config.toml
n_layer = 8
d_model = 128
n_head = 8
n_kv_head = 8
head_dim = 32
d_mlp = 320
vocab_size = 906
activation = "swiglu"
norm = "rmsnorm"
norm_place = "pre"
norm_eps = 1e-05
positions = "rope"
rope_base = 5130.0
rope_fraction = 1.0
qk_norm = false
attn_scale = 0.177
bias = "none"
tie_embeddings = false
parallel_block = true
init = "uniform"
init_std_qkv = 0.0442
init_std_o = 0.0
init_std_up = 0.0442
init_std_down = 0.0
init_mimetic = 0.7
optimizer = "soap_variant"
lr = 0.00741
beta1 = 0.95
beta2 = 0.99
weight_decay = 0.064
lr_head = 0.00473
warmup_steps = 200
schedule = "wsd"
decay_fraction = 0.3
decay_shape = "linear"
final_lr_fraction = 0.0
batch_tokens = 16384
seq_len = 128
doc_mask = true
train_tokens = 87370000
steps = 5333
dataset = "wikipedia_en"
Each number is 128 + 24 x the weight over its row's rms, rounded and kept within 0 to 255. Layers, rows and columns count from 0. Numbers have three digits each. The size before them is the row's rms in percent of the matrix's.

# layer 2 MLP down (transposed), 320x128, rms 0.267, rows 261-319, columns 64-127
103:122106187163115143123125142170090159098124137143120132128163129141155115118110115159143089086118147143089151095082115099107093150152111122142157142139110109133121141134148123135150133152167134
090:124148134124070145112165156123107136125132130138133138112134157104104128132112134135138134108153156122137127118134129090110109102155112138107095156082112153111116126102144132162180117155151132
102:154154071116130116129124102175127112117141121112131107078179084132122114130119105159144096118115149115085128142134120113142116088174105110158171165078154124121167130148171098113150140091143141
099:118155122179121095153094142135120146128113133118130111203117105131124149141109129146132119141162167136088105152148177135139108199153158111143099123100164133091135115114109124103107155113129094
108:105156099096106141127144126102113135091127167125095132103142126142136094155169127145103064153161098093173123144129112101115127142147141127159161124082100153159097125120120113157094153123136121
098:127136074116144120154135107112070127081128131104087115116102136140149102125157138173146191115141146102184115095131131115133110137157123110132117157104130138097184126117106161159110114124147159
093:119098146131097092132112166142098142098140124137098149146072136138119108129138139102147132149176124118114115158148120133125114125100119113110169157111106153107096114122145120132133125083100115
108:142126143120124125146134129139153102099133103139135100168108130121178152109102164145135178109094093120094143098135120106137143115111145116157135142108135143158130079150114138131180127127106114
089:126120084145124087105118131086077151117125111126125124105077145147153138131149130124154186115134129130114129097142148117116089120119151166105026146110142123150133153141083103112111080129131121
090:139123139119109134117131121092108135141124145125113114084120146126144144149113133151120118176158137076143130131150111115129158096105144161096138137121130121143138147116174121125090140137107135
104:135120114173149109087143162111160149085142209127105134125151150115103150113125145105146138142099138127141113109119146119118122139142148170142072125078108092119137115138116124116139115135176102
092:136103111151104129131163130142118108129098114109162134111116167120157108145143106158165036133134094129082084109107098139150169101083102145138213138139107146139119143129138129122135170142136167
110:131149124102162166146119109119168127117145118089172139153097113155098145090130099128111131161121136179129099115138119104093088112136168168094132143133092115098133091137138077156075139115141147
093:114111121120109117132132122128152099176140126147124124124134107135124159121159078128125125132151114127129184089138144121138139140116148117096195132150116184166154153152154173149176066121146150
083:095149116155162136130151141147118129143133131141122133116118131143131125142132137122165099072116127161123117137096160099106135180120130160113149131142136161129104161106131114133128108158154131
097:121140159122120093089128163099141125100097098121150149120131122142092082126108100149077143169133133165114135140094131116161132111112123156121048116168138130137125134101111120134125128133164131
103:144130126147119128138151129136111112116115120116124083131107127088142141134070139099152084127136103108155116101136128135134110132112135124121140133110208101146157113145109135153135157106155070
101:141112111153118115111098145135189164155142131138066132166082124142140111141151134139119125092112103148114109115098053116152108111157149119184099125106133145161150142119097147116114125090109095
106:158128137126150136114117094085132111093125120125136095170180139061129122123108128115150145150138133124159169076113117155143127163125110109154112131144104139114093130117120162106162126159113107
100:110118148151126108152109136090154125132126165143132125097108114096194124145161124154152122078152120092103131138137141083126122097125096118112160177115105113106119128114098124154128111144127134
097:151152141111152126127133119102112119131107150131160126118149118084098154111179116182144084153126149141157098119188124129109113121136137165155190109153119171129127153123114164126161109148121145
097:133109158106168139130125149145145123102073124117107154095101136125128129106152118092125138167115141127112134100142096116097102108092125106141161135123096157157154145106134122148188135172153154
092:110175134134159136122125119099161123085118126131097150100107113126102149118130126067151154153089080186155108118141147136092125108140120090140130104131138132133122112133097149131133158155091124
104:132160087103140112092102139116094121166149123133095144172139108143132148160108148095108123101143130125111119161140098129152138139111158150130188136108151151121113118099167112123124162070155148
098:118054110097175177156144147091095138144139145145089172114135112133149136134123144098116168096130119136148132133105136105105103133112123116159094158156132079133114119102115117117145181138144122
085:110137123144104104118125120097124118124149104105146084140042084130077111179128133086096106132158140146175119126123158097099102127140155121116100149143128142121099094175118159129136139156126128
092:157129139104140124157103134140170140144128140179121155120139098110127129132137166106151159125103143140185189109150124120113135170129079120123131135137181096082051112149139144196133116136107123
117:170098098132141118092125113134120151134124114094073125123152136120107144117106091151113110070154141129127117154124116107133090092157159110139073097134166171107126093127145115088080141104132130
090:116091104153135106093129108101116122161152136122149136125118099104112125136071127145112118187143108117145134155143126133127154123136107108097163138159159126070143136100146097134150129154112144
118:114161144164125124117130112117054107101132152144114136110120122168156143105174112152119133102123135144114145125134139122104121139124140131160127112141117129113118117119155127152125125100154156
108:131130157109136120126091123145125109146084110127138137125118104102117110133148131136161108159145149147153173172097153120153118120121150124080197117150181134108143119132128108095154155125117121
111:132105113119118135142096096102132127171111133087129153131126130124124129139162110114118129150112154072103123144179123110142103105106142104142059113094095172093118176141116145101159116095131144
099:165116105145139117118113158099128101108140156145126133123131109113160182075200094114204097105082119092091118172161118132128129145111128123127111127133118142131121155120087100110141137130141103
101:147120107111148071155096053137146152139136149128164117104130127126200107122115129136136112133146151139120123143152147157140141165108172132119177118104097125201078134139109126118132142165175135
099:105125136149148116133171158177141130116144121102080133160118120113114133138110124143135112092124170152131139090111117112160121137101105105144120086126127099141135072102160138106100159144110114
088:138144118181140144117128151152092113156138088138138124130148116182129125173132106122164162176120151116123136138123137078121129121162109160140148098178135136114110142157136159098096155107146136
105:102133125151132134113193115084111099100129135088161114179144126140121106152147149124086109140160135121157152116160158130105135132115109137163112117094118162173139087131104141148174138111147118
107:123130129147076126124132099144095136132134151149141122153092112147126141120094100076147120130105156150162123103121142202103139122144172103126071102120142116133109134120140079145142157170143120
099:107110140105107150149163132120148121133120101093151119147168146105123140098162118144125157144135128169124158120137151095147141190128088114105113123101122122140117063170147132114155149097148145
102:136113101149133096136125118142179153158146123110164101130168098138106144114125185109086146129094158057139135165097137127141145105139116164156153137150147151165145106143126102142108113057125161
103:142148121158149156122114158112116125090131078161130120131123132129131121166113180110151138113137151045158124142160158123132150132076143106101131146119160103139106078131135157132133132118109100
108:098147128132102135132153137121164112110138139147114141123133158128148124148150152115147131112127096128115160145128142174123131123126082130138167084121167105166114103106133124129120146161139127
117:117148144121128144148088165148055138132120172145124130099137120112162128102126163139174090137144126163109113162172133133096112162121173180106099150121153152126121095136090142138142121152135150
116:111133138126089141131119124134146132091163123140119172092071162128131135135167127153064144168131121114159148079143123126128079102119127132109176131112118127128152091147096124129146103179097138
102:128117110136158137152204136131125114134101109125177118124129119128130145140144173131124138136129145173085142135163129169069089150090094140126149135164168122097138135135171183140152082184131111
112:152131140085131141110068106144129135087074121122133160129150131128153160098165141139089127132110133142115132169129163093137127094176143164126147114146106151103115149131134092154126146128136109
116:106118145149135066114129153115108092141094127111152115122115144111137109117154145109178115147120117142144146101147089147109122136164137138154149163088135135140157177094100163111147103125112108
103:126156136121141129143094104139143162104179168100146150117107106154108102141131165147132128097125115149108095125142126156134132087096106091117101123125134181148129146166101131155147131140115131
099:112145171160129138118139159106130146142103120119094093146148075123114120139133128100068128098111158105124123093119105147150122141081079124129135131131124128111113154071036110111151114117143161
098:133142154127164160148148136142130136102121120131101129112101128118117092188127131169128090117122141087125114106131161138117160129126169106117153150134136129138128070175107121141117118131159123
107:119167111139097151148124138095135150132080107136114132123083141090143079141134125116136082151132136126115099169141121098139130144177103142095131124130133146142113123081106110120131176156083141
109:142155119118169169087104166149131127132105085159105078114130168121115128139100141154124106113140147145114132152135115107085130127159144128128158103099161088103167128110109139126133096093080137
091:126152138130143136110121127104067115177162116139134132137091092157139126109137152116067117082110140122131142102160137189106120071153158155171147123130155119118148116125119128153162085164120122
104:127085145123152104133139140109124128116107133108131114160119127094127075115117123143085102173119156108118098153116111137078093135086180127085177129146125140166127131151112133146126173178165098
104:113123129104136118105150094108114129165151158139088120131073129135137131126129073114117159139133135130139123108153141122152140110149136099129094140112137109151091127152097136107140137132095115
102:117113140130132139128165131105121141170154111137110167120122104163101132099148128133130168117156115134157115099143111092146128108128164133113058092137110146148128103092148097142135120131159155
081:109155158078102130094159106171146129142180153128173123105134116125143132169117106119130082165155154115155172123121114138132130155104190134106096120115133162101089128141127129107114152144097081
101:132118105139133107133112141119137098112126056126104111139159120147171116137138157147098136144159113136160126181115135146162120107115088091122148142121106127111109111086137160134143120185099138
095:153114120102137136131135148142151112155076141110128156086109136101116136153156136145145150145134137132088077191135156119126138142109156116149142135144151069112140129109124155158137124094201134
# layer 2 MLP gate, 320x128, rms 0.3, rows 262-319, columns 64-127
085:112161163137068120104124182137115158130098066084111130115105174125135136118132131116156174135168149110138141090107148111141176142140116132085111137110122154096144127154120176110140121168169136
090:135155090130140124149153124123137114086133148089125116104123117136072086162138111134132131139128108123123131127136155154159114111117068188133118140117104131168160116184161103132098150097098120
101:157129141141111115121113078128089096125129137120140142098082176123131116091161165138132141150152133116105133128150136095128127081176081163131145117095108098185122166143125097145178102100128138
112:131099175119120143148097149116128143186138148140095101143159102103115134138133102133174139163150125138144101132113129132160090165176141123119142114119127137084138110112163131116136064173139105
094:113141092156145139124159085144130139147131166121150090157135119117127148147135133091159127129162095170099144138142145168122160054135164146129152071135139113133120131110139123117134097099132095
090:145157168124177143114141149198107141167098099119104118140146125112117135129129104147095204115129116130126169144144134109133146115123112119097106119150166113110102113124108073107124123148141128
111:128151093110182132082107089099145157175093147149124151124119089127098080166144120094142116109147117119149132138129158165135121102080147141099100163159083100096152128103118126132111119133127149
090:144130176147157129149132105174154194119102127141093140130149120123093126145118110138147175094113091135112146116080110116140136114121135148112147105133111126149109097123133153121132142122100142
089:185137105130166127087108089151137118107152173166088157087100111093144101142169144095110141137106119124108118148109136119149138140137150133142112160116161118117124122098133097129108124163113118
105:143139052141124093104127061119093059118123107185153090118160132181136111153115127125115157104179140108118141121135096127148127118172123132137115151112133159119150091133151142104122126119095150
101:146126121139097119121176134119144155124119112083145060120119141105118114133111123112164117121110088103068125100086122140143164138112133165130132092159148109124138162118135164111109114092088119
105:108119152157153124098102145088119123135140119092114143106083113109106152122135120116116138143143122154116143127134113154219129207099174145144128136112108126101129124107155139109082139144161134
097:083165145132125101146142141084156123155120125126136101125127118077158122149146179167133149102122138128124117126105122078177138104125133100142120080098119124159119123102117063127090106120136123
078:142144134158142106145107087140140111131107141130130126122114177097137157132111137131111127101101149116164139100110151105093115104132121118104109101132170101110109099139101143166142131072159136
091:081108093142111158118175146099158147131120106124085140169158134124151138155098114116111099141167106108127099127127149131123135122123081101096085104109139091137126098089140187113146133155130135
100:099134106176111139129108102126119134139069115153133153114169161171129118116145115142094105163125140151098126138128137105114144145127166116151134119125137171136153141112176122154126114087146147
107:082128102156096127144096074123142087143127111131153107111120160095105126126110142096132155116110116125149083103163157093061110130133113164111108162092155165151140120119111121134093161103094115
114:108147141091094105114132106098096130081120119099112141157148122151131175133110155111126130072095144130130119132099097129144100161113135105140154124133120130083099118129150188120146115113117085
109:123128123120129109152085102108118164140144132167124157110138121137126149152117181121163126134136146115116125109124142145127132079146135139151086117115121130150140134153074131121148122172128124
090:136123073160137064122148113142139131157156081158151151104145141143112159130076169112137178111116129128113109137149156112108113133076168131105117123129142111119139090149136094102149052142143133
097:123139120152087133119134128148156117122121125129083125126089141123184090077121117128118146128163083146116102119148129123106093163162122171162135121115120159170135129137142100171101139119118157
088:073134127146123115077115131133104129118100138108113126094080181122135121136111087103128129137145165119125150094136134102113151145092140131092113145123100152129161091154124165113127087123089151
100:153136105155122117181149157129151121119142162122136087104142122169091128166119162130122134138135121127141107131112098124143070124145137149103117086127134118154155121044174106117132135126103123
095:191128102097121111126104097092135117110124114103096154177148127139131119146106111118154154129101129135125131127107106093129105080117108181139142111094080137094154170140151134134168119149132099
081:114122118120130097098136101159122105129137090167117131106144111133157117155131122159111141091105147165086164131155116125185132097155111154097149137101137125095142140140116091107067129126132140
092:097168094074133126145123127119128085137142153152149179141107124145159108118058152129119111129147147164155121120137094129150090135138119138140113092094108147115118090105137147102110161142123136
129:145113115111185106143060133130117151101151140145108149110151103162147163148095087142116173121089133154137121101096139167112128143132127140101137109127126093095129118136083150081166133135131156
085:152123142123116125126135121159159141190104108131147111116137127117095136094156129081072146076145149142110141118170132113120025073113168109152151112096103159124110138126130161161107142119145093
124:141134154117077180130108142107107129138133075138118080099148116119113131144088125126125121137149107158138134120138144121129138138138127150126114141116161126091137132133132153081136119143113156
117:089123136150153110109155120127127161151118131147117131151185108131164121119120074113052134125152145102150079134112133115164114134143132110152103120143122120124165136110104113093141093118135128
116:171130128123162100142096126175139127083151109140128098094126142134091128141143160113139150067107156179121074110126163150128103127133119174133171105160128101109122113148123105132137099105110132
092:098104142108145066125159113102132124160081140142123131102137142125101099098123148095126159115130143147124057131105132136103100136107125141095121172137138088141131137171148100144104096105099164
105:132142075172140122058099120125129132126111111138127107102144120181152128155145128112131115119164121138151116185120132123141147124107123093140034112153146141153164105140144122138070154143124156
103:124129126139145117181109119126135199158130119101173111130168112122105090168144144134097148142158137092122113154100124169111114128162100078106139093113154153139172126147140097108123102122148163
090:150159083162108136093124134120189142141088120142141135112203135134110147121138114118161114114130147161104178145106167104145058167128113080132130122100151113140141082149125119134138073125105121
096:120120125113124158141146127102124092116115094090096050168113090152135094123115127131119106094132157088105146109082128126095124133117114163104128134159165139122138098092147139116152156157137091
105:158157151157129149115122141131123128155138112118118076076104135171115087151129127145118142146182117118128124136141109160178141106154122139105103130124132096074159121114167132114134118149107140
093:094163176099123141138153118136174130110117083098140158108114193143120163117117124118114158104123125129122116112120176078139139104122086118097143158091123104166084109140135167119096126131151138
098:136121156144131139139108110147115160117127143114136153170101119145128101161161172080116165097143179110091134132116152131137169112165160133132180137125111193181123132139130114095119105120099146
100:137149119134138129123137169105123140112148099112114111134102122147157105154139147132095133161102131097120150119129122127147169128077140113104105115135148142134093126101142163118122139119114087
119:147115153133128126172083149124133136120130122133141134137134108167107103120139122109146146126125166153131118134148174112102124109135154142129129141099089123112141150174159163116117129172106121
120:136123120143109126107122128114122101108107158157119103148113146108141100135121111102129166169150124131111106110159122165115117116128128126148124114113129127130140103144135157119137120122128136
092:109150141114156162148118113101063132137120121140131163100124140147122084106127096168112143142192118112108095121120147129148131124095132124153115126099142084166101096120143132136145106106144149
105:115118130078098149121105076155160088161098176128130169123132143158144098131140134140118133160118132124168132111144118093101126140160163095087140097121139157136127098063121114132123109084120152
113:126156122107133110151159161130135122123122090111126125142113150176106126128156124135107143162154121097177157123097114113162149160141162125114120120102177128120139110132153170097147113160153108
123:130095109106118082164111103112097108089093141132088141115119117110108139119145107093135164112086141155140116117162142077152147124149147174126143096151139112126107118131148118111147128158173103
116:092098122178126111098133082121101159126058150126138128147102143104140125123141141123085170107127128110120149124152120128164118119125094134141132125099121088129125127168130099154144127114146183
102:118146124132163111143137093150135180150077137105129126110097144116126109116131118065109142126172100124121095131107134097117122121179145122085148125127140122146111148126132122132136102094119090
097:131142147106141106124153119101134099111129164147143117124096119126087141136130201080124136108122123114160112112088162099125072124150144141086168121116124116158132105132115133176104140088117114
104:146120143117130109147130113125134148104110149119077124107076092120116132144150124111113153120184132116132134153112138114104173119119088121114121140119128144158137123122122125081154115120089127
098:120114170127114113118105124095126121105160105104114114124145174173133143140090124106141143104139130125163159143161126108140109131151182154089162138095112168154167157126168093162138122125141131
090:150114137135158140148143107138161142099074108131155128113116157149100119126105156126106159105155126144126133121084104086140077157104102131106141107101109156087130111085130093086116100190124126
103:142105090154147098133120144135131134115106156115131129101134123136139132129092077117149134147136137136114082104163185173104124122113122161111104125175133137127126125143100122103153122136120132
112:086148139092128094147154153101119164145155133089158109137141109157110108170108097122110164070125124103122141115106097098122130137154127132110165131090131089108144095167157169088129105127123097
103:069166097138079121132147165115153109131105138116152170093129153122075128125154118159138150173125136140124103108124158098158116084145119136126143120116090146158141126141091135195121114143126143
076:152151157122151109090211110112164095134127154074164122127142119158104156144122125146143153100145173166150143161112131094108125118074169124119123146098127147123125146165182146124143121122133114
110:099155112109120138108122126120112114110151082169152132090134173142139091117121123116117136132157115132165153181120112113144151168138161137138116049156182116117121145148142137133094142128125143
091:144063162162094097111136122117136094113095132136114142121156124142108121116139106147132148117147143116104125151114122143140118144135157121109153137101117155118148128153120149118101114082135175
# layer 2 MLP up, 320x128, rms 0.283, rows 262-319, columns 64-127
089:103163153099117149106114144179093121146156142115142102131108107153140118114100081142137124141156114148101166143152118111159104080133130102170097116146086164113117114142118120114145084095095126
094:145157122133163144177130126140128139110130099097141064149143114175097114154152123124143151132082098156103105174118141172133125102137143151143109153106132142196150112134134117144102121121065103
098:132132080149128114143145129085134075144149138134163090182139120117151139132114156142116091112083142148136115184140121125186092107081110134088114109102140104141149085112154122124155137150151088
112:140126146113080114090102154133112076148085150164148107110122123144120165138117125166153097098105134128110109114118143102123106112143095096135091137142098132125144162091146100126181168144152075
099:128105154141124108118089145116150126117118086112107177110140147109107113105163107150122108133115121070142087094141102135158120180111047122131105163107157136116145082154116131122142143139120165
089:122133166126147122150163132140134151098127125153101109098093127147096148116152119135119185111098134123115153139081112158117104106152118131089126088137101151128139122138140110129130090120135115
114:141128151149147091121110152098120133095134138070118145081118120177124147101079127144138127100092152132134154128121112135141155145117124119110132149116131142144174159136122159129147157122125154
086:098130093109163132116104151100128055143140133119153121132149149136184172101135116096099089170142159188162145125152149170113163097125096090086115126146137131087146137143130096107114081125167147
086:161094108119139141103157103098155161125135091107113142130173112118162104112160114124121099128112147154127113120134135133100138094141125111156153147149107065122102106124139054097123150157117121
098:129118134151136129106168164160147125123088132114142130112156097125126097126073153128118152084126121175125150125140124160127128132141105120118137139110154092081145123139107170097164139117104125
098:145185120130171151146128088127154102145120150089123149136141145099123127082135111158121154157121119129087114163146125101133110136140162140115126129080127117153095121158095099158176137126089092
106:136164153136152151156108116146102137122151137109102125118100102151112144109139120123116147106128139103115121091143109151136112139107138118146123162115147093136119125152149082133099152132152102
089:152150104117131159123118123106149114069152113111113162116148163115116141119149139153119104151132103102151138111132136163079121158164169124130130134120148095084126150128103205111097134144100116
078:161147134146121133124115171106100112147121177120114123121128175154129167125089147141132137126099127095152123156105135110146105156142146146104160070106127087111151097133131150110102116105092127
090:117119097138168135094129155123096120124132149116138121121131137130167137137109088134149134159071135117115142158094072098184099128105124125136146128158136105108102107113097095121141093118146108
096:113127131127138088116091153105098123122165142116099079151136110095172119142111182100158108119113124124162125088121102135133124139124139126109136096129159117140087151112105201162145139100139067
110:187142179109118150137118126145120142155129102097033129112142108175127119116130127133144128146132092117181145170164146130118132146163152149114137113127160109146152145123177131126124152117131099
117:149082141078102122107134111136160135091160078155116161127115155159091125124140111223103141116148148160126132142137118182096129128155098087110126139154131127136115118107156114120132099101105137
104:114128153155110129126146160101103152123146122061146126181144125119135119123123118163146121127122095110116069133148199158120134114142124145066126124148150146123150131155141153145095124127135128
098:112104092092106133109102136083125126133119141122123150113174114183143162144129103153118156115119129111117141106107137125120137201114181122113160109132152105106143083143137116112146150160154135
100:142106178118134112171133134118128118115168126145110136079114137140147121106118109135123111135130128166118145141154103118107113117193136122113126111072115077150151154138147144095134118079128118
089:113102096134141129130111127109142116122129152105126122175160100147098113143119193141136086112106128159098102123146125203143109126145115153159156115107083119122179113110106111098137113118123108
106:115122148103108160128096128053102104132174148149137117135144121078154182148106108129125136126078109141165122123139107145172070151110185114116171110133130126121134096097109138174151122098154126
096:105126165130119125149137162127135120153147157125132110103106140163163174141122141137127094126168157110159192134138076159124154138110133102145099111162129185142154130130109123114072135104114155
085:120188127090122137129126140154136127137121169115108124138134138169126115070119178125159123088148157104118129099122135144080147129128127131168126130122121148140132123109155135149139139107130127
084:137130129111111143138100098105112114139108146127122117190103098083133161111107158085154119163120105177106159124128070123123107164144112093109136121105098154107100120120142141133179103136102108
118:138113109123094101128122115156172122139126200137088134090135118111125138120106123138115129154100113128159138154103101156125110161126159148110114145136124147114100118139109081075153137106188133
086:110156106105110148112141170096129129188128122122122148148144128206130105122137144137105134132154121149148136123139127086135144128106175119116151100112120126118122140131127157112110132145080132
118:148134123142109117143150106149124141155114139158108095161132108099177154143129138088157143116125122138139146121108125112164144159068134128166170128157170130118142183169097119143133150112156112
111:150105146118143134134163124109145084124128118099141141131132107117082119087124139126094148065145126128145131157176111160113136139104140176108109154135156154116121113163115110079121135142108119
105:139133150132124153176153118126106110136134149140116142122121143144108096158093139166122153112151123051166182123177095128147147117104098150142076168122124110146167158170122124146160145173124134
101:136095112109149082141151139085093129135124111136169143085142174177106138148064153084130138116127127126137093096104108085132092120122134137107137123120121120144149139162128124127073137065120151
100:168092168108135118137081136139156131076130117140155139076102138102143101129153159186109090084142155120105121132081131149089155128133165111163112164088108145127112121147131115115128131127136154
106:097143100108134145135118139114132127144127111083113128108133127117110093102170108190124131181145126146134126119125147131133137110117100119148119105108171139168120100171151076149129159145134142
083:109178118143054125154158142145166129140139129132139183149139139195130146112121116114161128099142146128146122089150125133146111132106114128104162130156129084045126122085131135131150079105158128
096:154184143126140105127166106097111109108140133110125146152116084153162104146126121144147110093123159118194141128080122123126148152127138095090129111144098117090122113166144150090140111134115106
115:129142134099133110112104120106106144133130117132138158126088138139145124144162110106118135108118115116108089130169101134104130141083104132124082195115149145087088098110098112109086115130183160
095:116159132093061112124173143124134129153135150087102127127129166109125146155145147134085138109145129092091152121106147054136123164085113139150137114156117110135109116119148134114098140119110142
100:133122127137107172129115122169094124142130141111128112106172134131118111105123153098135122150127141136162156142138172112138163163159124094178112083152157162160139158136143089109146113126132138
102:150119127141138152123084141107106158116104125149120152125183102117101131121175129128103130131149117137135122100119143075128100116142170107104111129146100118096140153142092118124140115136113129
108:139092105083118122125128151119169114162172144115109121127134101121112157129163101137143115154120143152132077130152126140125175142137131101108132100111107064138127081116129099115136132143139126
128:122107099128075144157123175134141103126117111158154144116125124112120145110133162127142100093079139140133096143124131094149071123124132137120120097114125174140148153144098094148104144111154151
093:111097171126094140077121111163133127113173132151131145112115152111163117134151112092131155141125139140129167097134093140146134156170137135104123101123116143123119164168091093138114137127124108
104:091170138085097142122141157109118128103139101144130098168138143131138164085098165084103117131083189139166158162115077135119097153131122140140134055121086149132112121153112141087128115134140104
113:139133139166112134145092092162083126101123144158143154158114123091171138156140127121133152173131158087106126115107104159125146153112123108133128160155088142156189145121160103133130165132139130
120:162148099113127143112144111069118111139135087129122146140147117101130102137153142124151121107134159114154130094146105136136155129133178176101113207148123089127103133154128162177155136161131115
103:132111093131151149145123145105134145096132165188135172111155078154069121135107136125130104113164160135120102132173166128099142110148133084132135131121085137129116118081112169111131102148172128
100:083100125181102149119130135122157135182125154105141118140142108096095106159171143103116136135128071133135145092159147139145150119096082151107126110139118176115163086154119103089113143111151119
101:109108136160076138104137194107131118126109141154132117134116132118129121125139136136164137095131126135106129140103137108148116136101148121108128153143137151105131134141129120140104132146111133
108:149108150120117109142127128154160141103141070108133141094109097174130137144170102102147113104095118179108099139081138143118133139135087121128111161119132155130125114134124122114115137151111100
101:166136144094160131104133106171153147090173089167131119106130179188132130123112136121115146091106107157160143110114153152116132152162183158122140133120099154130129105101132136141134139060099124
089:127158115103111139114135127121102105135186178100126116129128111152118145145125141090161125146140135130113136094163121133124127112160144142145128168131140096119141113133167188130148128068140125
106:150131123161148135154128136133111114075144097130124123126155098171181144130119108122157151137105148108148111096125155140152171179134117115116108101127145116112100114094135168095098097092095119
121:149155110134159147137126109112153107110177108101105113119098170077129156105140116135134178118147180101091128142114168126106103131109097142139121123184152180128150113119122133150130121157116116
105:149162156167094146150127143142162164158119146147138155133106129149148118043150112123136095131161113127118128148141157153108159069129148148136123100151137129148140120094138098113133133118125141
079:085120181115154119159145116127118126176065132131121120141169140158133117171141173107138143155157155097107102175133128131165117082126128110114150121121068151131157142073176106126133144134078121
098:121131137136095127109161160180110161108115152100127142140159108138118141119098099143115136124159148157119153109110143169097175177115103132143145109134108132115076106137134170158097110120147091
091:137147132156128127172120113137124125142168141146161174148101162131094110098147141107136136130108134079155123135128157124125151167145192158134182126158135167116096139098093130119136111091116154